config.yaml
hidden_size: 64
bias: "all"
init_std_o: 0.0
beta1: 0.9
beta2: 0.98
max_seq_len: 256
Each number is 50 + 10 x the weight over the matrix's rms, rounded and kept within 0 to 99. Layers, rows and columns count from 0.

# q: layer 16 attention query, 64x64, rms 0.202, rows 0-31, columns 0-63
# k: layer 16 attention key, 64x64, rms 0.188, rows 0-31, columns 0-63
# v: layer 16 attention value, 64x64, rms 0.196, rows 0-20, columns 0-63
# o: layer 16 attention output (transposed), 64x64, rms 0.184, rows 0-19, columns 0-63
q0:62 51 43 47 43 52 70 63 53 51 53 60 52 44 53 50 49 49 44 43 53 44 56 56 53 42 40 60 42 48 49 53 56 49 51 60 55 42 45 36 60 44 50 50 48 60 56 39 60 55 57 44 46 53 42 58 69 58 51 58 43 53 52 62
k0:54 31 44 32 43 40 46 27 69 61 53 62 61 52 47 63 56 47 38 63 78 52 52 47 44 64 39 58 47 47 32 57 45 57 54 49 48 40 38 47 45 35 44 60 53 52 41 64 51 61 65 55 61 53 56 38 46 44 56 51 45 56 42 50
q1:55 48 45 45 42 48 48 43 54 49 53 50 59 58 40 62 55 45 49 48 50 36 49 57 53 55 55 54 52 53 47 50 62 47 38 58 52 47 43 62 47 55 47 48 59 46 43 55 51 42 58 53 54 61 32 40 55 47 45 56 50 59 53 57
k1:70 49 48 37 33 50 54 38 73 60 61 64 44 46 42 54 63 39 53 57 64 50 54 59 51 59 33 70 38 59 35 55 53 53 44 63 57 39 30 57 37 55 39 59 58 61 40 39 52 44 46 57 59 55 47 46 52 46 58 44 52 68 32 57
q2:35 53 47 69 54 59 64 55 33 34 34 55 44 40 63 45 44 47 59 50 42 58 57 54 40 47 62 42 56 48 55 60 42 48 56 43 41 55 65 48 59 51 45 56 46 34 46 57 47 58 46 50 40 49 70 59 28 54 40 37 53 37 55 47
k2:48 55 53 60 58 52 51 61 29 47 50 52 51 50 52 47 45 48 54 47 42 46 44 44 54 52 57 39 53 44 60 41 43 43 52 43 54 59 61 47 54 51 51 41 47 40 54 51 49 48 46 44 42 48 48 50 45 51 53 53 52 35 54 42
q3:30 57 51 61 59 57 62 56 36 47 40 45 54 31 33 35 44 57 58 45 47 71 50 47 53 54 54 45 60 43 60 57 55 50 62 38 49 52 56 49 31 62 56 40 47 47 61 37 42 43 43 57 41 33 58 54 35 68 38 43 39 41 42 36
k3:53 39 50 23 52 46 40 44 99 45 54 58 42 44 45 52 52 54 52 57 62 54 47 55 36 67 47 60 45 46 30 48 52 48 44 60 56 40 16 66 49 43 47 50 51 48 56 61 56 47 47 53 54 47 41 37 72 45 41 57 43 60 53 61
q4:52 80 70 68 57 76 64 64 38 22 47 50 22 37 61 38 49 43 72 48 30 67 47 52 55 34 60 55 55 54 69 51 56 43 47 37 39 48 57 42 46 66 63 46 37 32 33 33 49 59 34 56 50 33 54 69 33 58 48 18 50 47 51 38
k4:42 47 52 52 47 55 49 54 38 54 44 33 60 55 54 58 49 56 52 31 50 67 44 52 60 49 53 42 54 56 41 53 53 43 50 43 51 54 55 40 54 60 64 42 36 46 50 56 42 51 57 42 51 53 44 51 38 60 50 69 59 39 62 54
q5:70 43 41 30 40 51 53 47 66 62 59 52 59 59 39 59 58 52 46 45 62 44 41 58 63 54 38 63 42 56 42 41 60 42 42 53 60 49 36 55 46 54 50 44 60 61 53 34 54 37 47 37 61 52 25 44 78 44 52 59 40 60 50 59
k5:54 48 53 44 38 49 54 44 73 52 45 45 50 43 49 57 58 54 49 52 57 50 61 54 48 48 42 59 47 57 38 58 59 57 46 53 47 40 48 52 40 52 55 55 47 55 44 49 47 56 51 53 55 50 49 53 54 52 46 45 50 61 46 57
q6:49 43 40 52 50 40 65 48 50 55 57 54 47 47 50 56 42 42 55 41 39 47 53 55 48 58 53 53 60 49 55 51 61 38 42 54 49 49 50 56 47 52 48 50 55 51 39 41 38 50 56 49 49 56 44 44 49 51 48 48 54 51 43 51
k6:53 38 47 30 36 43 46 39 85 68 60 51 53 50 40 64 69 31 47 59 58 57 52 60 58 74 39 67 27 61 22 52 49 49 47 61 56 49 27 69 44 44 43 54 67 55 52 49 60 42 51 55 47 64 31 46 56 52 47 53 51 71 38 62
q7:52 42 58 27 51 41 40 44 72 67 57 42 51 68 42 49 64 60 44 57 64 41 46 49 61 46 36 56 39 56 40 43 49 67 48 46 55 55 28 48 50 54 44 48 56 73 67 42 59 35 46 58 61 53 40 46 60 46 52 73 38 57 58 47
k7:45 43 57 35 52 56 39 41 84 45 57 52 43 43 53 55 51 53 51 55 42 37 55 54 42 56 41 63 47 57 34 57 43 48 47 47 49 47 32 45 56 49 52 54 52 48 49 51 52 47 46 47 53 38 37 48 48 42 52 56 51 45 50 52
q8:52 49 34 43 64 68 48 24 49 57 52 47 58 51 33 52 57 54 56 35 56 47 61 59 59 53 37 41 82 56 61 51 37 47 52 48 38 58 48 50 44 39 31 52 31 53 63 58 40 34 37 44 36 49 50 51 55 66 50 61 57 49 53 54
k8:65 74 55 55 41 57 60 46 44 55 52 45 48 42 30 51 39 50 62 50 57 44 59 59 43 43 53 28 43 44 52 34 36 48 37 56 50 26 41 62 53 62 62 49 47 31 55 54 68 47 45 50 36 35 50 59 56 54 44 47 36 63 68 35
q9:51 53 43 53 52 69 56 48 51 65 50 52 45 33 58 59 43 51 56 59 42 24 56 46 47 58 51 35 76 47 42 67 50 61 44 54 46 34 47 46 54 59 24 44 41 39 49 48 42 49 42 54 37 59 56 42 60 61 50 61 57 57 35 71
k9:61 61 76 56 46 66 54 52 46 49 59 63 32 64 36 50 53 28 41 40 58 49 53 55 49 33 33 56 35 46 52 43 41 55 34 54 61 36 42 71 36 45 45 54 54 37 58 41 52 62 54 54 47 64 56 54 39 61 44 38 47 46 56 35
q10:43 42 42 49 46 46 52 38 52 38 46 64 49 44 37 45 38 56 71 38 52 52 45 63 51 61 51 56 47 54 52 41 63 45 62 48 55 56 50 46 37 55 51 48 63 36 73 55 48 51 45 59 43 68 64 75 54 63 52 43 55 53 51 41
k10:53 47 44 56 70 49 52 69 50 56 51 57 55 44 56 56 48 51 65 46 46 43 60 58 47 67 55 49 59 48 51 51 47 50 57 62 62 48 45 56 44 45 45 53 63 46 69 49 41 60 44 72 34 37 58 45 49 53 56 52 46 75 56 65
q11:41 66 56 57 28 32 43 42 48 71 66 68 35 52 50 21 32 46 54 66 54 64 48 65 43 45 48 54 54 48 57 43 48 44 56 45 42 41 57 56 31 39 66 52 48 40 37 41 62 52 47 65 50 30 48 40 29 54 27 53 52 46 40 58
k11:53 36 44 29 51 39 39 49 74 72 62 63 40 60 54 54 55 48 46 58 52 36 43 56 48 45 55 58 45 29 49 47 67 65 62 61 43 36 37 50 62 52 46 75 64 53 38 58 53 40 46 61 64 58 52 42 47 52 29 59 41 50 51 54
q12:37 33 48 48 41 33 51 45 48 42 46 60 57 56 57 61 55 47 60 49 51 46 40 59 65 76 29 46 49 52 57 51 55 49 55 46 57 63 45 70 44 37 49 48 50 35 66 34 42 50 55 45 54 62 56 51 58 45 61 48 48 47 65 44
k12:44 56 51 75 64 45 54 63 39 49 40 53 53 49 44 49 37 57 60 33 42 56 42 37 48 68 61 36 62 48 47 45 58 66 55 60 54 57 52 54 51 46 48 38 61 40 63 56 45 43 39 53 40 75 42 56 63 55 68 54 58 63 46 54
q13:57 58 36 45 61 53 40 50 51 51 47 36 63 66 28 44 55 40 48 49 51 78 62 68 55 59 43 38 34 28 60 47 47 56 71 67 34 34 57 44 49 39 52 29 44 48 45 54 63 55 36 47 54 54 51 47 51 51 64 60 59 55 69 51
k13:69 44 56 62 63 47 60 24 49 52 34 26 48 64 34 41 48 64 68 53 54 45 56 50 41 33 63 42 55 52 59 35 48 47 47 51 23 45 69 45 61 41 48 43 39 48 53 52 59 48 45 54 48 43 58 48 46 46 70 37 56 52 49 55
q14:42 55 60 57 39 56 36 49 52 67 49 44 56 55 41 38 57 52 51 61 37 52 65 38 40 59 53 42 38 43 48 38 42 60 46 63 48 38 53 40 56 49 50 46 51 60 50 53 56 44 51 66 43 22 55 55 42 48 60 58 53 58 48 43
k14:42 48 65 32 46 54 40 33 42 51 48 53 44 57 53 41 45 53 63 54 41 50 49 52 49 53 49 62 66 40 55 51 46 52 42 45 51 44 74 36 59 36 40 57 53 39 41 53 59 48 47 53 54 41 49 36 40 60 50 38 55 30 57 37
q15:48 39 51 42 44 57 56 46 51 49 66 60 44 59 40 47 49 26 69 16 46 57 63 55 55 42 61 45 50 49 28 69 55 37 42 50 67 57 59 32 47 51 46 52 48 59 58 31 56 63 59 65 39 43 65 68 48 35 50 46 91 37 51 46
k15:55 17 49 44 47 60 56 53 55 43 65 52 73 46 50 50 64 28 49 45 53 37 59 66 49 66 55 44 50 52 37 72 58 70 57 39 49 28 57 60 46 50 54 75 38 55 62 53 68 50 26 43 29 52 43 48 32 54 62 50 68 67 64 62
q16:55 50 25 51 46 51 53 47 52 33 41 42 49 39 43 51 50 57 48 32 53 64 53 71 49 47 43 46 66 39 65 63 60 35 55 23 39 56 55 55 61 49 44 49 54 59 31 57 40 43 32 48 45 60 27 37 60 72 58 53 50 52 58 50
k16:55 54 47 60 38 44 54 64 54 58 48 46 42 54 39 61 51 67 67 71 59 52 73 61 46 35 58 34 26 63 45 46 57 38 43 55 47 44 29 62 51 56 61 39 42 48 60 40 57 43 59 54 56 51 45 40 64 57 52 40 53 74 42 51
q17:57 62 51 55 42 65 57 52 53 50 51 59 47 55 45 41 57 53 54 40 45 47 51 76 25 32 39 53 45 58 58 43 34 51 57 60 32 41 53 38 40 59 49 50 53 40 43 48 61 40 42 68 49 60 54 52 37 46 47 59 58 41 49 52
k17:84 46 53 49 45 61 56 48 65 63 58 49 41 65 52 71 52 49 55 68 50 23 50 60 54 45 57 52 45 58 44 47 43 61 45 52 51 57 55 35 42 52 54 63 57 40 35 54 54 45 45 63 49 33 57 39 32 40 56 48 38 49 59 54
q18:39 42 55 40 59 54 69 45 48 44 39 66 45 41 78 62 46 49 40 56 66 64 46 46 56 47 51 55 58 62 60 49 71 35 55 53 37 44 55 71 41 48 59 55 46 50 41 35 42 63 48 44 50 71 56 43 53 52 40 43 56 54 50 71
k18:66 55 35 46 53 45 40 50 55 50 67 53 48 61 56 40 56 32 41 48 52 59 45 42 65 48 57 47 29 50 57 46 47 42 47 55 43 63 31 66 52 47 68 48 34 50 52 50 31 48 45 57 42 78 49 47 59 34 36 57 36 75 40 61
q19:47 28 64 43 67 62 58 66 50 43 44 49 49 56 56 33 58 35 45 60 32 43 45 43 58 42 48 51 52 45 50 43 46 59 46 39 42 43 58 72 50 48 60 53 70 57 43 47 44 83 66 44 52 40 29 34 69 31 39 38 86 50 59 56
k19:42 55 47 52 34 29 27 39 53 52 73 50 59 44 56 48 62 49 49 56 50 56 32 25 48 46 41 48 44 78 47 51 66 62 44 28 37 51 42 43 48 27 57 52 34 54 40 43 48 55 41 34 31 68 51 75 46 35 44 43 58 48 38 72
q20:49 49 57 57 60 48 62 52 52 45 40 56 47 37 52 52 49 39 46 55 60 33 51 42 37 44 47 41 56 33 56 49 34 59 64 44 51 36 53 60 50 52 21 44 53 57 30 40 49 40 29 43 54 34 30 48 64 45 45 44 66 58 48 63
k20:58 48 62 51 41 53 38 34 48 43 55 53 53 46 54 50 49 45 55 64 58 19 35 56 56 38 61 52 31 67 53 50 43 56 44 50 46 42 35 49 39 40 37 43 52 48 58 34 46 41 61 44 59 64 43 69 65 49 27 35 55 46 50 55
q21:52 42 49 44 61 50 50 51 46 43 63 65 38 50 52 70 64 37 52 62 57 48 37 62 64 45 53 54 19 47 43 50 54 59 64 55 48 44 52 56 36 51 48 57 54 48 47 45 30 64 44 34 58 62 70 48 54 53 65 59 51 50 62 66
k21:58 48 41 69 53 48 50 48 49 35 34 31 41 51 46 30 48 41 32 30 37 46 33 56 52 50 60 33 54 56 58 47 51 48 57 30 41 55 53 60 41 50 45 51 55 60 57 38 44 55 42 62 40 57 60 52 50 33 62 45 69 67 41 50
q22:57 36 77 50 81 67 52 37 51 36 58 45 46 41 65 38 54 46 54 44 44 49 49 32 40 44 61 42 44 69 49 20 33 65 39 59 49 52 50 69 33 49 45 47 47 50 27 49 45 58 49 31 43 44 48 62 43 56 38 35 44 37 45 46
k22:55 54 43 37 22 48 56 30 61 47 58 47 65 48 57 44 58 40 44 50 43 53 45 43 65 60 50 47 40 56 50 47 27 59 50 55 54 60 28 31 55 36 44 55 51 61 44 50 69 67 57 56 30 48 47 67 69 43 31 58 50 43 53 64
q23:33 47 56 54 74 46 53 46 50 36 49 48 43 52 40 64 32 67 52 40 62 36 38 57 53 63 35 55 45 48 41 37 50 49 65 57 40 55 57 34 55 74 41 48 48 50 43 38 51 65 25 51 28 69 57 48 72 43 55 53 48 58 52 54
k23:54 64 45 55 69 63 37 59 58 58 58 50 54 76 43 35 72 62 32 50 57 31 47 50 58 49 58 42 40 58 47 47 40 36 48 52 70 41 47 59 47 52 26 41 45 57 63 51 51 50 59 55 30 42 38 61 57 48 61 34 39 68 37 58
q24:57 54 50 43 38 47 67 38 50 38 62 60 49 50 50 42 62 42 58 37 25 52 40 52 36 49 52 53 54 74 28 51 38 56 42 22 55 57 51 59 67 55 48 55 52 55 43 51 46 37 53 62 45 36 43 58 38 55 42 54 48 48 47 39
k24:48 42 51 48 39 43 56 51 58 64 67 56 61 30 62 57 58 58 49 52 45 46 63 54 53 50 50 45 49 60 25 64 46 60 44 41 64 43 23 25 54 58 51 54 59 50 49 44 62 47 31 60 54 53 54 32 50 62 48 60 60 50 53 33
q25:51 42 51 37 58 60 47 41 49 49 50 47 55 51 56 59 38 52 26 46 65 63 41 40 48 35 48 54 48 50 53 56 75 50 61 32 35 38 59 37 54 48 55 67 37 62 51 49 53 41 39 50 39 40 61 57 48 38 50 53 43 36 39 62
k25:68 46 49 45 38 51 48 66 49 47 60 45 58 56 46 35 57 48 37 51 49 47 57 72 50 31 61 54 61 50 63 65 38 34 44 34 37 61 44 63 58 50 58 49 21 45 55 58 46 42 45 57 54 44 45 46 74 37 36 48 36 56 49 32
q26:44 50 19 48 57 35 60 63 48 42 41 56 52 49 40 53 38 51 50 66 48 56 52 46 57 46 38 65 61 45 41 61 59 54 59 47 59 30 44 54 68 47 42 32 42 30 47 43 58 51 50 44 63 46 51 56 44 52 45 48 30 55 50 59
k26:50 23 41 56 74 42 54 55 60 48 43 45 47 51 43 51 42 52 46 48 71 50 49 39 49 37 44 66 62 56 41 53 47 47 52 72 52 49 39 42 32 51 42 35 49 50 64 34 42 53 39 48 68 60 52 56 57 53 49 57 31 55 42 38
q27:45 55 43 44 42 44 59 51 51 63 48 58 58 38 52 51 28 41 59 52 49 65 50 57 40 39 63 57 54 43 53 41 27 48 51 69 51 44 53 60 44 53 71 46 56 41 41 47 71 56 47 55 51 57 56 46 37 39 44 32 60 65 48 59
k27:57 38 40 34 65 50 48 42 60 48 55 48 71 55 57 65 64 50 53 57 66 48 47 46 59 58 61 60 46 41 53 52 49 55 52 59 43 42 37 46 53 46 60 80 71 56 38 51 35 54 57 53 53 66 71 47 34 43 44 47 42 47 46 59
q28:41 37 51 50 31 50 42 52 51 61 47 67 37 53 58 40 64 51 41 59 36 45 50 55 43 32 52 51 53 76 43 47 63 56 37 50 46 56 53 43 62 69 48 57 47 57 47 48 35 43 44 43 42 49 39 47 46 74 56 47 44 44 50 56
k28:46 53 32 44 40 41 47 55 52 47 48 62 38 62 35 54 57 44 49 56 30 51 48 52 60 50 43 65 47 54 57 65 60 52 37 36 63 41 53 40 62 58 68 45 58 49 51 30 54 49 39 58 50 49 57 34 50 51 43 52 44 44 54 43
q29:62 53 56 41 61 43 40 49 48 48 61 33 44 41 63 52 39 43 39 39 53 39 47 50 46 42 64 52 56 50 33 67 63 38 43 48 53 60 54 41 50 55 54 73 46 45 35 57 49 60 38 43 51 49 49 51 41 49 40 49 39 38 33 70
k29:49 47 41 49 36 55 59 65 45 46 53 37 58 53 48 42 79 37 25 50 48 54 63 67 50 36 50 49 42 41 47 61 58 48 56 50 48 53 44 56 43 61 57 53 44 72 56 62 53 60 54 52 58 46 56 60 48 60 26 55 49 36 47 51
q30:63 49 39 51 40 64 43 64 49 35 51 45 29 45 49 53 45 40 51 62 34 65 41 57 46 50 55 48 45 53 35 62 47 78 50 59 65 34 54 60 55 61 43 44 48 53 40 53 38 54 52 45 47 43 47 61 50 53 67 62 32 50 51 49
k30:53 38 46 59 42 46 50 50 56 35 38 47 45 54 59 45 56 49 51 43 62 65 44 54 52 34 39 62 50 54 48 56 57 55 39 51 54 50 39 48 39 37 32 48 52 63 51 32 72 52 54 67 47 52 59 36 55 44 73 52 63 49 49 32
q31:71 56 77 60 46 51 59 63 48 54 50 60 40 71 53 48 57 59 38 37 43 31 28 52 65 26 46 50 34 53 46 50 60 63 56 37 61 45 50 31 57 57 51 32 52 56 62 22 62 32 60 50 51 73 36 35 63 36 50 60 59 44 49 41
k31:70 46 60 60 48 49 49 47 73 54 55 77 38 57 50 63 53 75 36 39 54 26 41 52 48 44 38 64 44 65 40 39 55 51 62 24 61 50 62 52 55 57 46 50 33 42 47 39 31 39 52 29 56 54 36 47 59 33 75 60 55 40 63 67
v0:44 57 55 47 47 67 41 50 50 70 65 41 50 47 48 37 60 51 55 56 50 49 46 53 44 61 42 44 44 36 31 67 49 45 65 39 36 52 51 48 43 54 58 55 37 36 40 38 48 45 81 38 38 25 56 52 66 54 34 61 38 41 56 47
o0:61 44 68 54 29 55 37 63 48 37 38 43 34 57 48 39 41 61 38 58 36 60 33 50 43 41 48 48 59 52 57 49 34 40 40 59 50 45 39 53 48 57 48 50 46 48 45 40 53 44 44 52 56 48 45 51 47 65 64 66 66 56 53 44
v1:57 65 48 49 40 68 64 73 54 52 55 53 34 72 56 29 49 70 48 53 48 53 55 46 58 39 58 47 53 37 57 35 34 50 58 65 56 44 44 46 57 42 54 44 66 37 36 23 89 52 18 70 49 62 71 40 56 57 45 50 57 53 23 51
o1:36 53 48 38 62 37 43 47 54 41 54 45 54 49 62 39 42 41 63 36 51 32 27 50 55 48 57 42 44 53 56 47 43 63 51 50 35 41 52 36 54 47 51 46 39 56 31 68 50 36 56 46 65 43 60 53 60 53 49 46 52 72 62 58
v2:51 38 52 43 55 64 49 44 46 43 50 40 56 46 35 69 39 43 36 59 63 65 50 32 49 57 42 57 35 55 56 62 40 37 46 61 45 53 46 48 40 43 50 37 47 53 70 71 55 59 37 53 47 56 66 53 58 41 53 43 58 50 36 42
o2:45 51 56 45 57 47 50 57 44 67 23 46 48 45 47 76 49 51 49 47 48 47 74 57 46 29 41 51 58 48 51 57 63 54 59 52 41 48 51 33 53 38 26 58 43 43 65 62 44 50 41 48 48 40 60 56 33 51 26 40 45 51 53 50
v3:41 48 51 54 30 64 43 51 48 52 61 36 35 55 50 47 42 41 32 47 55 59 48 52 60 48 64 43 18 49 53 59 41 42 52 61 44 38 49 41 34 39 54 52 34 48 55 49 47 62 54 48 46 43 41 40 47 29 41 47 49 62 55 44
o3:21 54 39 51 47 57 60 45 47 49 19 56 68 60 57 57 47 44 44 50 63 62 53 51 45 41 52 44 47 45 36 47 42 46 42 48 38 53 51 37 67 37 48 38 58 45 65 43 44 40 42 53 56 51 55 51 48 63 71 48 49 22 44 40
v4:60 55 40 47 65 47 46 57 50 44 55 52 52 48 40 24 52 63 54 41 52 53 58 52 47 33 50 49 56 64 53 30 49 53 54 53 31 44 48 54 70 54 55 70 44 51 56 32 49 43 60 46 38 73 45 55 41 67 53 49 45 46 37 34
o4:48 48 46 57 61 50 56 50 44 32 73 45 50 44 67 51 59 49 36 46 66 53 43 56 59 47 34 45 58 53 41 55 55 50 45 43 67 48 24 53 51 50 47 30 52 64 61 46 42 61 38 51 50 63 67 55 68 31 56 77 60 60 51 47
v5:36 45 75 48 44 60 73 44 51 66 54 56 39 50 52 45 48 44 55 31 60 50 56 54 44 30 50 40 49 44 51 68 52 50 69 66 19 57 46 58 41 49 58 58 41 39 54 36 54 43 66 38 58 64 44 41 44 52 46 63 44 57 63 40
o5:43 53 47 40 58 61 39 50 47 52 47 46 54 53 60 43 59 48 51 40 46 45 44 40 65 52 70 35 36 60 44 59 51 39 36 37 53 46 33 41 73 36 53 50 62 55 46 38 53 48 57 36 61 59 63 48 31 58 68 47 57 54 51 31
v6:64 53 26 53 52 23 56 50 51 59 51 47 64 41 40 49 44 43 55 65 52 52 52 41 52 66 69 45 55 34 71 44 41 51 57 72 50 44 52 44 54 31 41 44 54 65 56 29 30 41 42 41 36 71 57 51 51 77 56 46 45 65 49 38
o6:48 44 43 53 49 55 60 38 19 39 42 39 49 55 59 38 47 37 44 51 60 38 35 53 59 45 46 47 53 56 55 49 50 45 52 56 44 71 39 56 62 46 47 46 35 43 44 62 54 58 51 39 39 66 64 44 75 41 50 64 44 52 57 33
v7:50 49 71 48 57 46 47 33 51 71 52 64 61 40 39 54 74 61 57 45 50 56 63 41 39 52 43 59 48 56 41 57 47 59 55 37 36 55 50 46 49 37 66 57 45 69 46 44 36 28 50 40 65 34 43 55 48 59 46 68 58 52 67 59
o7:68 46 24 45 37 56 50 62 34 43 63 56 49 36 55 61 56 49 49 49 55 54 35 50 62 40 44 55 35 71 44 52 42 58 47 63 52 54 42 53 47 65 68 55 63 38 38 45 52 47 60 51 49 64 51 47 46 63 47 69 61 57 67 47
v8:37 50 50 57 39 48 47 62 51 53 49 57 73 65 49 42 41 46 54 48 40 61 61 71 43 67 52 63 53 36 42 40 37 59 56 64 61 49 52 49 43 51 59 58 50 61 54 48 52 47 59 49 42 39 42 51 44 45 33 54 45 50 48 51
o8:55 58 52 59 40 56 47 46 49 56 52 55 46 48 76 51 60 49 42 64 53 42 42 42 68 47 37 63 55 59 53 31 36 48 54 69 50 58 38 51 43 41 50 59 55 52 43 47 59 42 44 64 50 49 42 65 67 55 52 55 52 60 58 53
v9:50 46 54 43 44 61 29 49 46 34 45 63 41 49 34 58 48 46 43 64 53 51 49 40 56 58 46 42 31 57 52 70 51 38 45 57 43 51 48 64 61 48 46 40 44 53 74 73 51 51 38 42 28 72 46 34 39 52 63 47 41 45 38 32
o9:48 43 65 50 65 51 52 53 33 51 38 37 54 45 50 59 58 30 39 32 36 54 63 55 18 65 34 48 44 27 57 46 65 56 73 42 42 61 57 32 45 49 36 64 62 77 58 58 50 45 49 43 55 44 49 53 50 44 54 57 48 45 51 43
v10:50 48 54 46 56 66 31 46 53 61 47 60 40 48 38 44 43 65 63 56 47 70 50 52 50 35 59 54 72 57 51 43 45 43 50 52 66 51 48 44 65 31 49 64 47 41 42 41 58 47 72 60 52 46 47 52 45 63 55 54 44 41 35 51
o10:60 41 52 58 43 46 45 54 54 25 55 43 50 36 52 39 50 40 57 55 46 51 31 37 48 44 31 48 49 59 60 49 44 65 51 61 37 37 60 40 40 56 52 33 53 54 36 48 53 45 54 42 41 65 35 55 53 53 50 52 88 74 51 60
v11:33 46 62 49 47 45 60 56 51 65 61 28 57 64 45 28 52 48 44 57 54 45 52 68 20 62 34 46 45 47 61 60 61 73 66 37 59 54 46 38 45 70 67 54 39 43 47 56 39 26 56 56 27 47 62 46 53 42 47 51 42 47 44 49
o11:58 67 47 37 21 44 51 59 56 56 52 37 36 55 51 40 65 51 77 43 38 62 29 41 55 43 61 36 52 36 63 44 52 44 35 58 51 40 37 54 62 50 44 57 42 58 39 28 37 55 32 46 59 33 39 49 48 53 34 58 53 28 67 42
v12:49 55 66 51 51 36 66 53 53 55 65 49 43 39 45 46 36 39 57 54 52 58 56 36 46 51 49 52 43 44 36 43 55 52 72 53 41 48 46 34 49 43 65 47 46 48 42 39 62 54 57 41 52 68 47 56 50 43 41 56 43 52 48 40
o12:51 49 52 61 34 40 60 59 66 61 51 51 50 64 67 52 65 56 47 35 48 50 55 61 56 46 55 42 50 54 59 69 62 56 56 57 45 60 40 43 63 59 47 47 48 53 51 45 61 46 52 53 57 61 63 43 44 44 61 50 60 62 56 38
v13:63 45 64 50 30 42 58 57 52 54 57 56 46 54 60 49 62 34 43 42 56 54 47 39 55 56 52 47 51 64 60 35 52 68 47 40 45 48 46 38 20 57 48 50 54 48 51 29 38 39 32 51 43 35 55 49 45 45 45 43 50 63 40 46
o13:67 49 44 49 47 35 44 39 50 37 43 62 49 44 63 51 42 58 60 37 56 31 41 55 48 34 59 49 56 46 43 58 62 32 58 41 56 67 57 50 58 62 57 74 37 24 45 46 59 61 58 64 66 63 54 57 51 62 68 47 33 67 37 53
v14:55 64 12 51 59 49 41 58 49 31 48 54 40 71 76 41 34 43 39 45 38 64 52 59 64 51 73 39 51 18 48 26 42 48 33 45 60 57 59 43 62 60 58 56 50 22 37 42 31 58 37 49 62 38 48 54 46 45 46 43 52 56 54 49
o14:30 53 41 39 52 52 49 57 66 53 42 63 73 38 48 41 42 57 49 62 50 37 32 70 42 47 58 54 65 53 58 46 43 51 47 46 49 44 59 66 58 46 60 52 56 61 58 61 49 58 59 54 66 53 63 56 67 43 68 57 47 37 41 54
v15:34 54 59 56 52 36 42 45 49 54 53 35 44 56 63 46 33 33 63 52 56 52 50 48 52 38 70 68 58 60 59 55 45 37 62 61 57 72 51 54 65 56 48 50 50 31 41 63 61 67 55 51 12 54 59 21 35 48 50 58 45 52 45 39
o15:39 42 29 41 49 56 57 35 33 72 44 66 35 47 35 45 46 46 39 36 54 43 46 59 61 57 35 41 48 37 51 53 50 64 64 43 41 39 49 27 62 45 46 45 65 46 51 48 50 46 51 49 53 53 39 69 39 59 52 35 64 37 34 67
v16:44 69 48 57 60 40 48 46 51 60 20 59 52 54 49 54 68 40 52 42 43 32 51 69 55 48 39 51 42 48 52 34 65 52 57 47 44 49 56 79 45 59 40 63 41 57 39 41 28 41 57 33 71 38 47 56 40 53 48 54 53 54 58 53
o16:48 48 67 35 63 40 38 55 49 45 62 66 42 55 43 57 64 63 46 62 56 30 53 52 36 38 66 62 60 53 47 53 44 50 29 53 63 60 37 77 57 43 54 42 64 71 53 50 66 31 51 64 39 63 51 59 46 53 54 53 50 39 63 60
v17:44 61 36 49 66 51 19 49 44 30 41 51 32 49 49 69 45 43 47 64 51 48 52 39 56 33 58 49 47 56 62 42 60 46 30 59 64 49 52 52 43 42 40 59 49 47 48 68 53 58 50 62 43 57 53 42 33 58 59 53 44 49 43 32
o17:51 44 59 52 55 41 47 20 60 60 40 34 56 42 42 58 47 48 50 43 52 46 55 57 40 50 48 48 43 54 57 68 40 59 47 36 30 44 53 52 40 56 40 45 59 46 53 56 52 69 46 46 37 47 58 34 57 54 33 50 57 42 53 65
v18:54 58 38 48 43 40 69 62 50 46 71 46 53 59 61 23 39 28 43 50 47 49 35 72 60 48 65 45 61 55 49 45 51 49 53 29 51 48 54 39 38 41 49 50 48 34 62 32 45 35 50 36 44 44 62 56 57 48 43 46 50 61 55 54
o18:43 45 41 57 47 46 52 56 72 53 47 46 44 47 50 44 59 58 38 69 39 62 49 43 50 44 54 42 56 42 45 66 34 42 62 53 48 48 47 43 47 42 57 48 54 37 42 39 53 55 44 63 38 51 49 44 51 54 44 44 56 54 57 51
v19:44 56 41 46 54 55 35 45 47 38 49 46 39 30 31 60 38 45 31 64 58 49 58 28 72 51 48 36 48 55 44 43 61 35 40 68 34 39 51 56 29 34 35 34 44 53 57 53 57 60 37 37 55 77 54 43 55 37 56 32 46 58 46 32
o19:34 50 54 53 54 44 55 46 54 33 40 35 58 46 63 66 37 34 47 57 38 39 81 45 30 61 46 48 51 55 47 73 52 47 48 47 42 58 63 25 42 43 33 45 56 38 69 63 52 33 57 39 32 41 63 42 46 68 51 49 46 31 60 58
v20:34 54 37 49 71 43 35 55 52 38 30 37 55 52 61 81 61 63 43 64 49 43 43 49 50 59 47 61 55 73 51 17 59 52 55 34 61 69 53 50 83 74 46 50 39 48 36 57 54 52 46 43 20 57 65 49 55 44 61 56 56 37 54 39